config.yaml
norm_place: "pre"
bias: "all"
init_std_up: 0.0312
lr: 0.000771
warmup_steps: 523
final_lr_fraction: 0.0
batch_tokens: 262144
doc_mask: false
Each number is 128 + 24 x the weight over its row's rms, rounded and kept within 0 to 255. Layers, rows and columns count from 0. Numbers have three digits each. The size before them is the row's rms in percent of the matrix's.

# layer 7 MLP up, 1024x256, rms 0.0481, rows 762-868, columns 192-255
092:174111095103153148124132134112075149118100102100146105139167120157125101128116076127143134140110184083079134138145143126084132095143150136161149151128157114099116157132132144116151125143113158
106:129163153108116130114090164155084158121137164126132110133116134127099144101153105090130120142175147134116161090116115146204114099131102102129160162164147108109126135147116124107096096118152145
098:115124146138096125111119148084111100053148108150090180146098102110130151142147120128144145089177203139137143182108139148100124103135122101127097144105128122114109108116121160097140116111116106
094:161106097113185178157161129121162157141104114145146087132099135137130135085131150135140127143083124111123131131072133117092161152108129097121141156151123110105089152093085125124152125117173111
107:103079109096157152123162151154107149123141131126139154135125159113126195102120089123136126126133120117162152118118111147151123131106109137098133111156100107145107125141121149128161130115144105
090:189149129126126148134135125143120125082165162143140117132128138135100142138148139118125132111113154136164143174146159107122125096123125084133153135126117117129093161123061129111103165126122097
099:153158087152158178144197138141148114099163153112120131138109145130090103087141140105118120138142111156137117099147073127143152094085146131129097119160125096087133147139098184128128082147084147
096:115152139162148118104181108144092131108157142098112127136114138170174168173137127097132157121148116116149122146145178135118136110138131169089120119180160149121062133100158114136096112139159167
102:132133120172134147139143152136127145093150153126130172181130147121100150115151122116137165080151176120130125125140108099155170136109131142102138141188140091153127141142109124119125099162135106
097:180159160117122124102101091143108181136187101123140128146118142132122127074118139130114162103126136148116111116133160133129159130094118125127110139131127107111119131093121127096169074116113147
095:135155139109182153100148171128113159138135105096122128124116135144186133072118118112108141144143147140133115112149135129121137162113110126101171139138173149121109110124148090131097085150168093
096:122157105115146145080102126145087135111141106121152112155115114099116110087135115134125157077189127131121109096099102114148134133132106101097134148115139115116128136087102178096099124100133154
097:111126107154175134114154142133130115135178127130111150162064118181127113129129127094160150135139128124108141149142125141179176125120113121126129153120153162101150129119103130142103115147096083
091:104087131163137111181107106114111171104137129161117103133114142151128153105144162144159149116115138145176155120081118136077128158149110098136129116151137086093135164114108131155145084178115094
094:121097111116145150133121115128127132088105151150135175116134125159157134081162081107136137119140111133129134153133173145122109118129154129119113113146141113138180137104085125139108092146170139
097:142159145116132121084069130149140161115128111118140107121108124113107130111104103104140130110117183097142167166147103108140147090131168127129184149112125133129120114139116121089114150168145139
099:166133105125144170101116113163130172113128100137121168145111089126128168096132124137131180125117136107105116113155150093114129099109196109143128128135121188110084155165101104112168076107135149
089:145116112103151131123158132165160092107119141143142143108120110144109160128146131154128122165112145127174145157138172121161081095095190122128130086082135130164179155143090131159139133129155125
110:129137104101121136109140160146085159122113184138137143130097125126158126126128130088126115124155187116130112110136152082144111075131126140143113133131167173120138143151114123123105135142138099
087:121120140167143126106139136153143107134131151152141111125126129160163069125140108152131121137139139133126119120117113099166150096132125164153152144121132112114112152136088115151128119113117121
099:165161140129135145131119128151128172111164102142129129160141115137155153108137140110164127135090129120127123110137118141110126117095147118120137115136126137141121145139068116129093120105138176
097:148173139103105135082138132153091124120151150137148108138135082143159114130134117135126111118100125126099112124104145113135123121108145090142120121164125133144127095125136069081118150132183082
087:134148102103123138105103150132078143122168114149143099127140093116144138143084154083114127102112129131150107147134123094126192088094130127151087072156131097149137123147098126127136132135166120
108:158126108125131123155137163104145144155112141135107084117081113122107149130185102112166145101116136140126164165091088123133119102125130107144094115118165137109120142141125157084089169111089156
106:162084129155132138145153144132112134109100145170102116202139114151170140163100165135116149166177141081150160112093118142121162078125153097130092162156116132096172156164114137153157105122090115
094:134105162114147128133112131184113093123142152128158118147139137104092102142108119132134138115118166138123107140131130097113117121107105103133104141132076143116129175134115126158150148127154068
097:153128147154108153145109152143164163095178114068147126124151117105142127105168108122118120132129111121159151113110107150136117135099139114117090148133113107121111116158116086110140153129137115
100:124116119138114115126141143136096083160156104118106130151109171125183117134188089113131122103105131128129131120107166119120076152158118106113093106127127143107173152161120122122142123163134157
096:120116088145107126113138116137086151113150129092125086130104127135137059065086115160127140124118141124121124140110116126164100115144111138110102124143128125107120127124131192098124127146136106
103:145117100149147138117119121124099137142152126158107123166124154165144157072156171112123129145144117106124133161088134151173147105144176104093162130133122087132155134174078111109106121142167133
114:124114135107134142112134128123130105115148116084142127136098141113094096138147114113114155117176154128095149125124143120135116104161119127125072091114167139084138135150119107082133143113152175
105:165092111117146141163162159150122118089124151165160105123109096157153123116140167102136168156137121140176175163082132149125094138125147141134113133198139139124122121080102142130110118107104154
094:202132126126132159130094080102104102087124152098149148164122110128129160151128054113180144142078137108103114089137148095091134104107155132152114112129152116078132146155114158133115136129138114
098:118083108137155139119131150111118104132130132181116133134092133143137151079112100099178113123126125135118168097154076105113118103112164176103129123126165173106112145150100121138144142166104124
078:173118092100148143124148178160159092161152121109117105154122106112144124158133158111124113123172104115109083103125106155116127165140144161101156142173132110138144123073116107145110101178143086
080:145138116159127092105123156147140106100152186098135138147139134171134136117168111122143125087164122166182154135147088132139138137092109115155151093084172126050109106110120116150139100156135137
102:127139096150163118160123115156126130097100167110103107135123158167142118135170104119139138124133125130121123087098119145136122110089128163113147120115127141154099130089116116139115127156152128
099:121071122148122129119094149153129188156109135140139155141141116118169096156161089094151179140135100128149108148098163119129107125102133107135144122128167079089159127138097096147132158156135160
095:110087111121119165094139150119141140119123108151107141132125157140109095158126113113154105150129177152152108106112121172076116093149129111147153115152077109139160097147128121129138150174153136
089:124126126132093120115147152160114118130112114103137185138109114118177131166163158160137116077138173142145140159121164122107146119098143138158091104141121115065131131077094191125087116154147115
100:130126136159120117091178156126132102135136127144122105156087127147165113134142082096146178096159148095098150115111140088060180138113180107125136148130139150154140127072126077109119152148134141
104:126109141099165130122138124164090135162124172135110146127096159175089135125117147111141116160074109139110113124162191110163160139102111117109130117137127107116116124117123143157136126144163144
102:133116113147137138150115128161130126066110186108121076163118126117128112128100097126100129184101134138138116123147102111113131125128146132156132114110126141088097135079140139134106114107163070
100:102130151136174160120113137093132153121161137111156119161102123108151091138131126134174104099121129089124176133067109122129134117148128071107124118127148121139118149107128122140141143109142095
097:147115098133161155115163125147111143083154099161111136145128122109120125172110127079123113108165150116116200134116126127133099092111158065130116092131155128119146106130078151130094104115115135
090:157121127181111141113189146115133113136140161132115104122109135116140105124109121105190138134124097145122118135168134112126141102109118124092137136122097136133119103106088131137095108150130121
088:124122135133120131129125149114099170110120137156079124163143158152164185106138137099118157112145128115134160162112143153101190133128107143110111131118169132138102130122054169065141140145161140
101:125091150100184157125116103157125148112103139182137148106121094069194102135159172136141175107162121119136120106145088130094111136160170121145106151131110132090111125135126104158113129128136092
108:105111112150148156116106141117143119106170125157141133108099122113138121111125100102121159140195122105163103072105105112089171124153141083113128136142122120122122137120121140109150177128140133
097:157145151107148143169150099156156137164088150130125085140121130143147111108130138114179115135177107113122163097087115094114134126134099110134084136143126110107164088113109136125159143163113122
098:133097128084127122135125117209118104097157120141163139138112130132143089086142157135143168138132141121113144149111097091123149137171106109153131104122121165135116157113099112124145116144115115
080:116118130184134086137069099060162081150123135084108134137149150132140120153147110106111090138178142134152132128130177102193169138120140126104122137117151092144103144126099102124121112168115134
103:158102103121132174093075129134107101108157158127174151121141156172143114136144123105141162088142154157127097112092108175126135115139102136163167122135121123116127136127119126098154139166094164
101:075189105168136120111158154150125150128094107137149113122109107107148138141148102185109144145115117140121151159139126123129163121120152160135137157151161132167108169097119102168115147131117137
089:138135125098122134143119134149174140132105092170157142125136099130165121135108137090108114118118148150101109122140096126133097129111122092136158118109178138144136124200091106092153127126177131
100:157084068119119151073127081106112148108127114143122135148106118198173093142165155159153152171174120152137119111139150194138116135110098134121105098176143142156155130110149162128153120119166105
104:166141114103142139125107133156140155107133101090156122138130081131124127142162144140136125170117127115124128119078120062120170114148122098161136096118158105138105099117087136078122100125145148
100:057085135105131156121095120116102127138101103147160156128125127132131149102097099114125103138095117158129157153131113102152176104121132120110156172141144142111180152109126161126097100140188127
085:137116133179117149147165180155119126138114150134126121138101150131082113126138097115175147162141146116077117153116109068113111104135177122148109144156149115099096100083119141150106141126137173
093:124128138097134145117086130149094114081095144140102130123131164123124130135156135114106136125081114155122109111126114095136165080107131134076124161184145118128103146147115162160098134123153135
102:115090164120170133093181161134125132130117107155113139159142115120140105104176112132162159160103151094139179155101124103092127072107145119103162141130153086173116156163104160175153146121135119
098:097157173129131143109064128130123168117119137158116130103113125156129133157091130124137164099157124132115171134142140091114104130132122114116104179107155140095109146090117083105099164130108104
104:115108146120132111156133108130126124124140108157085086178108156118145095131151107134155171104177154099131141126084161147130128155155135125128165197184144081136169127113085135149159182107105117
095:122151107106149144161116117182104146140104116145132125148106149117097151106130099153132151099142099134142131108119105131116124086134133152155098132109144111118127156156090099109107126137115096
091:154112103104151123137120085113097154075123148127122113135119149143146111131177116130128110124121159144143153172089148139160177152133109121116121151119124090132180141104081130127100103119157139
104:114132101123106153162116118137138157129142129154155125139086124131167101101126139091113144117164132069130123144088137101114149116102108118124114159137138094104141120120170136051107106132124119
102:103113101160147152089124143129126101113089164131128110135093096112135136097128104118141130098122194139163130143107139084121135137140113067156116148099135104128144125116150138131083190159141146
102:124155121118130139131124099142100159123059158100157154098119148177129141092099097140148125122133146115135140148108086141094118092153151138163162127162164129091142131112101128122072110136175089
096:120096124134137136073155136109135145124102129109118129142074110163082161150166143150149141095120156099123116126170130128159160126126138162147067094130138115119121144114121139115100114125145165
098:116149113118122152145150155157116168160111165130121128132099116125144127153136115125125148064135159148119113171156122159132129081114104120143126130116140103121124151159131108115125132142171098
098:141154180122138131111122165125137192160124140110169123115092120114146130119146091145126185090136127145122120146104124110162123108140171112163135113138093073100116103122126140160155146153118113
092:138154170155153143105124108101117111109120107148146139121118123129127089088140140094151136099108194145164169190142130115171077089114113150139123145128123128140089161107107114121111150101108167
095:152136120129130127116140126080137115122166152148101080135119142151097104121199102140160148147144167108119147125109135079155130122118136169153112125164109155139113147066112127102143141135185133
087:141144138165139153144133116164116132092133101125094127102086150160074146108116127094108149129093147132126120121147134147144121123094135147102150123118136149176095147134113151125097144148171119
093:151118110061172119137101125128067122149138104113160105115160111118119121060102120146087158134157172134142117163140107130133156128112152144109149157109128136128147129103095112143123139154154151
105:143165127189171151109133105159147158133133112150081159135120151103119105122175122159136153153115176114103151106133115105120133083157133131153116161157114120153078158095131119118124103108122153
106:113089150141152153132150115160111167170137153110137107116115140149130119168154106133190176123103126138133140146135162083124111153165132063100140133130145122115107132085140102103142095131110155
097:171099115095191147145154101140136104109136131076148090104115147106146132129137069118185124142113149097130179121113115128114150121144138125121091097147134152147153160139164140129099123128124134
099:147103098128147112128069132138128176120108085084150179146149114117123159165124101091178126121139148138130113131165131094125164122118132138141106108116138177101143123102088105125145182145074116
091:129149160112135147127143154100145135147069138135139088125115126132133138151144128109159156123119166135147156151158093134120096139139117153158133174120141144129088120097104182128146153134134108
099:122139106139099146114104167121118147078148175118126123136102138123128155113087162101129132113125130136135131117162179108148145132090127127134137154160122126091082144129119125133117186137141133
101:122131124094156160136099100142142132150116123128151145145123167224147125135173123118126127126109118108140112153136167123122126121103151120116131083138123118135117159147074152110090089120125143
095:150118158141104143134129162133136113105161165130091165196130141125121143158153115156131133126184147142126117134106136149149121154113135150145119119138127134093158125117113107091137095105127099
096:107125136109152125070100103108136179057146089149151140136122115160133144151117089158125125190105145066144125138073151118137134118124112120149157104133154102131147126164152104166150126139130117
092:141134139132119137130137107136130173153136125118150136187137143104110124138159144164145113112115121158114162140123145164113109143073128147104158150110140126171143124153101111090132095157155078
101:136130107141178137127153123139087140103046101086131116172091101122152135141094110112137141109128179112121134114169104128089097121139119150138129152117165148111140156166155134145122128133144087
084:133118144166150117135155087128156126122104148108131101111100114169104139137117092130167134118101122146145130126151129116140110155099161156167115126112142148173133090181103134151119146129161104
091:160134091116099135084166137126174127134143139141138116164118091185144117135153147074143113117145137120163129149115156135100104111126126119136123109128137144117115115120126142114114141105153161
098:150165139120132162153104136068164129161142153160145124105123118156115108143102121057148126072089172112136135122140111109118128150156147099161127118138121110117126099110134149142117134150134109
106:169116091187131153126121112121140119127150137148133148128112167159138117090155089106125151172125124104149174093105112119105141117126105176142124128134134142105096149165127099126130139146134063
101:124163135168120163140145119126156169169147128178164126137125114135149161142165136131166135120161127132138150124126144174093121137133137133122137111130150145151128133085129118161144162172164116
101:119131117137147163156083126113127132175114084149091130128095165156124098144135110117109119138109133121083091148123156148109108139097141104128108082132133215149149135081124156102127145177158120
106:142119134167103121116125163151114153143056117161126091168116103155148222097116141119152120138153108118112148093127141132084104112122143125160147181096156119123124143089128134137113164104119160
092:110186114127153149125106116132082132139127133090153135097128153161177151097130192162124117105143170129147122140107097098113108114121151116109116131137147120096121160120129147082125104138190131
101:135137135168143102137136130125118151115104122136121109138133074132164077154139090118134131115160119113137128110127101134109107120112094076107115131152136144113110112084136158144137171125106101
100:125144153165103104153137098146102102092109124158144137146147115124107116124182152144140131184138153086105126142132090115122156122134121094122131150113170064099125169089133177104144138164144152
104:170134131122126148103159122159134135151128129146161107124090143134163104116127113056118149139116179148136090109162124121121129148133118092107081151153130142115164124157130138134156090129123104
113:104127152147122153152126098171134072094119168162131127147060094135184103115118148110126145103126131127078157178133161155084107137140163124113163131102151131070131137147120155143137144131121142
100:117159161171120156139162107123133165108165119155111111128104175140096117106164104089151168165129142104143118083151123098087125161111175081135119144168158095115150175171152101131113115120106115
101:152139103143105134101144159131119134101083141096142111141157155122108108136111144115141177088120137128140101100129139163157106140086131125131115062125144139115119139101113129122145105106100130
095:124175139109136164152133107144118143152144175166112132142139158122130134103159123103143143133122135096131152140138120133145140084142134114110137131139130112164146162156099137136137113109124059
099:151113123131126175147125116111120123130098146090106116134125150162148171114165124113172168128153122098119168124093112141152120116108159158080123127124122130158108140092165093124112119122152121
081:154137146127117107158121091111107086108126109091176134121112138126150135130140186117117129136094187150163133169173126101128150134140132144111163098079128116138123132124123112109131120153109104
094:090121110174109152122130142088128168094094105157117085127142149139136095130151123140184139138141131122127140177118125121093098140093128147109087127145171131147111121094115162142092118141119050
103:144131133105122145101108088144159096120117147130110075110154145124154103150151190163133163127131133120098128193133111123123148135099105142121139147143165155149137144112098154117185195107120169
091:156107120123083164117134163156136117075138148119065128158102114143105088153120105106127114121159125126138104155148131112093119099121094130103115103134113123092113157154152110121120130146127150
068:142073150152140121145137136110096130124098126107158110140126051130149139116128152145139101118161113107166156139119170152143128091131097131175122119104100147132125211148082165098120153135118136
# layer 7 MLP down (transposed), 1024x256, rms 0.0332, rows 762-868, columns 192-255
094:141108149107129117140093076144112153141132153138153114113131141130181129107144123138099128129110135095116121147128200120156112084124147154093129102165179094123128121117135126083152157135134131
116:094122126142125163108114162098111119132100152107112096087174106130088138094122180159138140137116147097118128080128109151085136108136112131090136112137137108149108173127116103130148148125119115
090:153140151186132176125106119146106135179064141129123092122104128144128102170140147139125163124126122142102110129140117114155109118130152138106144078133110116112190135152121153115145070157125099
101:160135145140063113124078147120159125089113144111145125162161097119115172139103110145134148169129128139131162152151106106111119140116105138121118099128156152138159158114123070105137106136134149
118:144136162124139116114156112093190142103170111126142124120181129132130085135166149129165120127135108155106122130115146096120106143094110110133100132129096163118119136143103151153118137081140125
084:135132151135079146109135151130129085122143124172085158118149126113118145142070145147156121108113170093118185097086136153137129133099129117115118120117101137132145157133148146128147120126105153
111:170159130099141119111130185149176089136110156122128158126130094168081126154117164143135151126106132131136075085154129146134166176178149127094149155134145121075146176142163127153109130146101140
092:144157143133128141106124146107160137119123149116157148121121086156108185137120100142141115095141155114111159121102140122115131155130147102104087160132133139149147116140152108148128156135123122
121:130143129123141150112122134119163107117108146111163123170203117119115136122105153131131082097160141144129114098133156140154094169119150120141133129137105130124146119168136133134148136130133141
097:127104162132127125117071103179081097165122180090109145151079165122150146157132120153143123156111162117110119146112131158162135134132116116105181144099094130130143132158139117133179116158094128
089:158122113111077115180099123105130109142084084095136156096140120145143126111174121086147141088142094147163144177119111163119129149109124117114130156115168136169111142124109131117097128148115125
098:193117084150166094138128098181106094168137109101114140133143135128114160108145143103130111147126073100140106168131088121140153126113184103144113133098098050143108132101138108143176148105165136
085:130130149126169159101121157136120138153132129113101111139131117151135154080120129088184105171120128138124128110115085170084158112120102104153112105192123109159131133139164116143165174098133127
092:092116155137106142108146113135105123145133107142153104133147144134155122085150124112091146138100148107131155139137135134136179129145146109093120141115146147143125113160124116121117141130099153
090:107094178132146133154129089157131148103140104154179138140138130123097145120106119120132115113139161138079136095147121113164096141133168153163148126108159118137173112151133104115138120084153121
109:076113132091140131112101137125107127136127120125125128187163121097120151126128120113118161129098153139117159119114119112145111106102115135104135144165133144169124128109122160121165144093126108
084:177125127133107158106095118128141075158126141084140119168120129110143144125111155129114139130145129093117120154143118110176129143131142081158122115138116110159140162119138139108160127124197117
086:106122151102169120077112176115116147142131146103088135143075160153075119139143149116170093129143117118110145127150135085151121110105099146153125090118114146153141105121074100097135134095133136
130:125168152118165130142109106176127116142130128142095134075118076139129123126091124148119115120145115124169163089107119134162113132130093138157160102067133101155140128153098133137095134066144125
082:181131169120136142133122095071136091188063116150150135099164149126159132126154096115142165130125090134110123126094133130088080138096173111157051137138130090091162106150125105144132134136119156
116:144121130105116145092042094115152106090117134131143145115131093133088113087109147170152120117103158113119167117092105153169115127122161162103121142163145149160110103115094121155118166100142118
075:181123137117118160140126115133123109098128131125131132153142128127143095151129116140114095105113105131104111138109093148145105146083130149122128146113138126158142119154135140068154142068142122
091:130126119159122136139154121098094142113090127109145102114145127147138122133159115119122182142131160116109140082130133118116137100130111127118119115148146134140150138156115095117100135091137130
093:157158166131108163124109142128103107126118138164156103121123136104150146136103132132172158107133116129094122125131092121116121102132083148109133175105124154097164083124119119147147122080126136
130:086149103120174121121119175110091133144125135163109146139115126142097142173150117151161144133132100117116156127112111140154181115149106133106156145108136122120155116113137142113148130167110136
082:150122149124128173145068148118107141112092129164100151141161097133124141117108162076160148143124087145108187114166170147099115096129100112131163132160124137126150135111138111116113087097124141
097:159171095111125136142125167130098135113182098130159125150118154128090143151125144140134127130077132123146149109134124065075107165114133150052139119135145101106103123136127114111122125115157117
097:160112117158129147160117120132112163112134139103150072133146056144128128169121091150104128167131155152111126117147129153118143145131110118117105088155131135164095105132141112089142134108119113
096:157115153136136143168144107128113165158083131118134104106146114107097099157126116119139137139146136138107139154129138160100111104163147138102137128081120137135107126141095103123132166133174146
112:127157147139105116121138104144152123110128159149145120153124104131136142103103166147123172106092127109092116112102141162137080092101091155118109112118129110159129165132193117103129125145116091
079:160127151133109148135122150150156115127103161135121117163128136108076135111146143128161152102108119108072141130127107147147111140173140150132117134157152089118137139120141087135136131054129133
114:141205109109131091081170131143149097093154156154128135113174130098171129087116098131093159111146140095139126149114093110132081171152156123093112172091120139123135141109137166118145135120120138
094:153121135137152117102145125162122080145172100127133134098162117110133088091108109099116133151157142101165134164090126132137089134090092135148093072110082123121146070167150148134144108131122142
102:141122114087129132113126097131114131150120141105110107107147109131076136147174132115141196111154110131154106153155124128119150156108095104145109127141154136115166135094152130061113145102124133
061:162133150125130096142135089119128106118112124166102108141101134125100128125081129128131110144146104100064107118078117118141134131120119113111163143111136126116151125128176093155136072117116154
071:174133133094148134155163115141151131151100102146137154169116097081141150146151124168133182140118179114073135102096103143145121099128100121124094140139114118125164130129092132091131120141153152
105:180143100129132105206168142101099133107115130118120105114140123140091103142125130167127118142098143141108137113133108100124152166126134147148096167164121094184122138121101084097150118120156142
111:103097145070148145100142141147141140092143138179102136128130154115120139117154128095138115140150158113143158096084142129116153089123116101093113162149136147146136123193111117069149126135118138
098:135152139124117109117136121148097133122190099145186173089165147114115148128184098106154116072111135121109092101126148085104140169154098126140164107111123122108114135151133139114100152153109124
092:170146129155159133084117129122119097114092124127121116139109115114173139126096163135110119116160112132117114127131151084114141116126103133179180116176103133114144135159129096153154117126125113
099:156155111131080153108128115154101131117118112101130089127184133134112120121131147125133130128132116117126162104140189104104114156150111118121120148191087141121130094116129167135109178150175120
118:142134155129125105160128134132127179142133105140167106115120106117131122138172117133078148139119163077117101089156110174094138126158095080185137101107141120119116153131093109160130101079111161
110:099137108130083146120142139155131127111145183157175107071173083124095091151124142092121114147127138165127106104162125125177112107154173151127122106149094113086126117155139090123105139185127120
111:139130127132110115198110116127118134146096146078132136147113108127113133148121109106121119131081159140100079114127150148156122131129135156138113089128114151134092083114136146125138125127127094
102:077165125132147114178120097121170143155096108127150101125151112135174092129173127140100174116067111136138128127138145160129166101117139138102108091102118141155095165129169140140095129162133137
094:143129161134131141143099101128131095110135096134148126139085070133129090106147090140121161132148125138118124147124130149112122143110158123124146114068147154118152138118113079104161153166116116
090:205162119140129108184128139146157115120175150087138128154113106151092112130154116106148162097108111102118143163126129167155109124129170133135117105101098150105109139163139161117126131110084117
100:150119094143117072129116145141140108112125121152152154166126085170122117131124134112124123161094100121193125103103126169105157155158135060133148125157158131122086113123147098094154116125116137
122:097144098115144121141137108121110136137124100095104129105106130195140123144106110163143147135140119118081139120124171132155140151133124094173131121149142145204166128108092129115119128130102086
102:113129156119117156081103102108115159163135115156103175150098136130156095166141123140135108105151104150072133145125151101134120072129091103137121115134141147133131152128168106115122131202135125
102:151134102132160118161063099111102178126120098121134109147139119130137136146138108101119112141114129140126140128179144106094161124138118110116138109089127120087172118135107145144128150113185178
072:130105148113154164146159150130128161111126130169144142193073091120084137120098155149138164120170155142062144113141078106146103152128111147127109122149100137109163100167130130114124115132094134
106:177107153117166109111148142137106158100136071130137102128094160133142135096164069110126146129116111120129120137131106130141169120078092146167121167128153111114129093127121132135114156130108133
109:122127125143121097129126132143146134092114136107140115091150103131124105124155127083132122109083161116152160143123138165125138137104104099096133113114163109160095172119197152152164125068115136
086:122123097113168136135114152082099163093107133143143091116144147080115134115132091160148107121147140127088152124107104120132125153097127113116150118131120123101109123178160125169126111150141115
110:160118113100118144160164109143160127160089161154116086158104109124122194116136095127055113133143146143124143127100094149118164108141127129116101123134126138132139133147134126113166109089146111
111:116174132150135097108137142100125088175167130117154116106131158105146122130100097121145109074147152120140124075105117148145116135113198123150130087148121120096111131127075106154120105143113145
101:126108137184126085084149113155101120142095080099105162165129150141143094139152093152072126135129124146080132134123162120154120150096089116118087111129135134187126145123121137106126112102118122
083:124123075127110127107077116145125155099164125151142167120105111119105149126173135116095140140109109133114147167146121134125142133115124120142140116098117110140115148123135127115177118162172137
093:136131105160103123128103140125156178087155087178108139141090122135109132130129143142146133126100134118112103115126117155118123162095098144148115090151125122093095114151117150108130095111103131
111:106130107156070162112186141159146113119157148138134156111112130101132185154109142138113111122105133108118096132129135092125152158135088102115149126099171120103168106101154092154126120144078166
110:151123123194180166149144115122136118126130152073088131107117116145135127161136166138095106172116125113143092112109142131119105120114093091120107161125115118104125098138106155108142115113126105
111:114165139147146125145102177139139191096141107137135115163111140114137147099136140145169133127148153149110126086133102124129130127128130138107113119094111121137124113109082115139121129116142168
095:165100120163140157121147122144103120099144106160099172086180136158124122105143132171101095153128108114109147127103141099103127138148151100124097118123107156106131137119102120144182114148083086
092:149118132097121100101131102189158172122126088106143133167133097128130149124098117117158149127138135137085122195135097131160136121106136166182078167126105115149127141152131153119131092163124100
110:142115139112126105157138109147145155089115133149125124148142134160066134111115104114138118157134115108123109118150102091107108165122096115122123130137122116122119136157100136100072124114103129
106:106136111141127107149160118130144108123133146119139134123094143128092122138107138167131083146078098133154157104132129136135114084146134104112139117149103054143129103118138126108171129174106112
119:150122106142085120167099162125119129167145112152166119121099126100159109127131156133109126094198169109147145126138164115146162123122140144134129115135134120118135114134147151141131133180147108
095:120137132172113117120099154146155124100117153168131104115134140111110134102155129157136137127136110154146135162186107136127134142133127091111143179111118115152149126150179111100156087149143110
109:112122155120147147118113117140125133114152115097107136151113135107132126140090156139134129132129113120080160101163089141152056133153129141106134146155120124159118142122111134137151117144103160
103:144112140117158149106149113085154115107111118123147102129094122125109141173199159126149118150168077141073155148146100140128123125111118093124098140120118122135163121076143120108146079115107150
093:124103115125113111093145109146118172130137096134107131166137167121088161137136157193103116141120119111072141147117154149105176098155162093131129133101128131112137117160141171186100123132165139
094:132129141113135159120131170115073129150122144086137127162129095104128122162094110114143155167123108149173112093117129128111145165111149090097111135143158079143146102127127142142137155157115109
078:105124144137111130127121138114045132162153116087138125128138151140157126109118154105158129168144153127100112146136122114160126111131107115169109126171101144116146114153127110118173119165132146
089:129109111162150174123125124133125112121116143104122139128113115097147149132109191139116136145121111144083119160165109091125110123118147128113175111135128094173153132108094154149177123128121123
117:097099137150124134119143163139137109093154121121121157147151127156110154111108178097142098139115109101137173098117147112117123158117117100121171110123104136136086142137109142144153113132121134
114:121134102154157121119107167140135152170170132116168135051135116100155117129154131098131103091169156134108138083128111133137169159118097138060081132130134168106149141123148168106146138172104117
105:112137146161143140128131162120112151115144091153121143080172107113087126096149179143132122088090172109108122149144074126114098116181151123058132104098133127109107118099125125139117140170120143
103:123092129129134110121110118109118119157165137113128112172125095128120148146139124096148144138151120138150104110079100133119106114119109122169105119135099108133148153167127108116132110135091162
095:123171112093113112107141166137088098120078160137159102131115117114124132128153176131102106134113129103133127109143130098128137114136101098134123116137117124158157087086123127157155179106124131
083:181151139136166177129111124105129153097159129129108113113140148139108116118171152167162110104128144138085130108122125147101120137191137096172138159140138077131100124115154151159127096109162128
109:125131153144077107168168136116130125134108130112097115118138113114148087107107112179126176130187092167106105149132129129113149140154157170160134146123079119118168125172131115110120148133145103
086:183122100116090139101148131161134112130103116112108093132147198119102172119124094131133116120049100109126108120086112148129097098116099110114138109141138100140169151121134123107113104106096113
098:156120103080146121143115151098148112107101110088125121131118125145075154178126121157160119117101144141116134138085130160144108099134128115095120139149109113079126138168097133149122132120138127
079:104130113136178165149137177152098119130123130142159110138122114102119138174152094125129130122133168127114142139093116130135110126165107115130129106112140133097090096134189129131122146133156182
108:161096099094143100122141119129100148170148148108132146102137101110127099107150161104111107137110118091147124076141167168127142119087172193124128135122135140173153137116180106129110127092135126
078:140136133091153138150094131115137124163122106098136119161097148127141147115151130148110075130108094154118135142172156136126102133128056112167154117114072116120110112135162129111155118138132150
081:122140153137143148107168104122096124136129143123144121103154106136133094133173117183153132143151152144111104155081123131127068155124099131124116137068120152122132133135072125171159148093134143
104:144104117145164138116140143141166111150157157128157169107108152087135114143100150161159102142117100119116156128182133127098143133138077095095126145132103140140123101125136136136124125163139153
119:091150120127149124137091107102140163127122109139134116095123075102087097087060089122136158119113153155136133086103117136124123164200102149080149173130107146120140112087089135134107160116117172
104:123128119132155135096120169140158135143150156128146056130185129142140103134161147112141145065172147148142105120124144132100137146123116117141154127151161149126121100159112118132107114131101116
098:092127093131132147157137106129148104138126103120098116138160092129117133180122113105185116137146176093121119142089126134124068115125099114157123150117100142143169119098105100136170121088128159
089:173104155095147146133098117140131159107119096074104135120121163171108079163162138146120134137130180087116139069144131153136145110141151076085101123149093098146113133143114135147095088084097113
092:134148119155147120164121079142132107168113123086136127163177146092114156115152166155171146108150130091121152147112146142182106094134161106118109100133117129141152125132163091096142121158115093
105:142168154134146111156120105133148136127142171135104123109118092151126123130145152127109170153137143117158121128126134074117113121129145170133157140148132104136148160122110156128123108109164134
101:117121137155116146088109134120120155097159128099136100134128122143121142207142117113117156129095144093116105126121104148122104168120162138122146135089167124073079145108156131128164128150149101
116:090137161106134148153158160135159121103135124080124122150126142121080093140126144147133140160142131101193125142146096168101154113106119129184139150122130148150123125114149101101163137146159139
077:176148157164129188126133105191158122122123120120109130145122157104104110129139096168114093141093129138090126135125145117121132120089164129128138138131151126118149131154128125158100167086147139
088:181139096160103199112100122125152089119113103152131143136105101122145104107090086124122136134139149116102107125125137095102122102158121124158157089125097171138140109146159121112130105102116108
085:166108117141105155154107164130134100104123152115162131132101067118107114125144130124124130104121146153098139117157137127128117098105153116105105132137133154122097136162140135131167152106123137
100:173118104123130112142138151107159146120105088100120098153085099124090118166111165121081173130135144158130144115141115140122096160101127098140098143155126161087114146108088083162128105123150129
097:133170164062132141075120125141126135141102108087164109129127149119072150138112105137107107132086146122113142074114139107112104126158131177144108161121121105158127147178148164176131152157128150
072:138145095196117116157105122133144130163157111138143099123143153118171112115135144116112151129119124115141146118131160147145130136118165141124114083175129161113147085109136105091189105168109141
089:157165097082100134166116072179187157078091109122107151177121125159119123122123139090136131104133070110091136133142132124132110136123124170131126140129117140083112122129159078124114136103137133
114:126150119120097117173141136135115117166170151074146160146080151146145127156148113140111163106127173112164100099083177116097176100094137130110121083151080092152163107160126114088112129143149119
089:128137117135096097122124157127134141155151140123125172133095112152136106091152135134127146146139112137099161101116122107105114163096114098142095141167093127144103143118151157087126121114127141
048:140173111130153117137150116152138130089152143152121115124098177131111115153121134117139182167148139146095097116096112147078093119113122134093142144150138140122085098141173112191089146108121105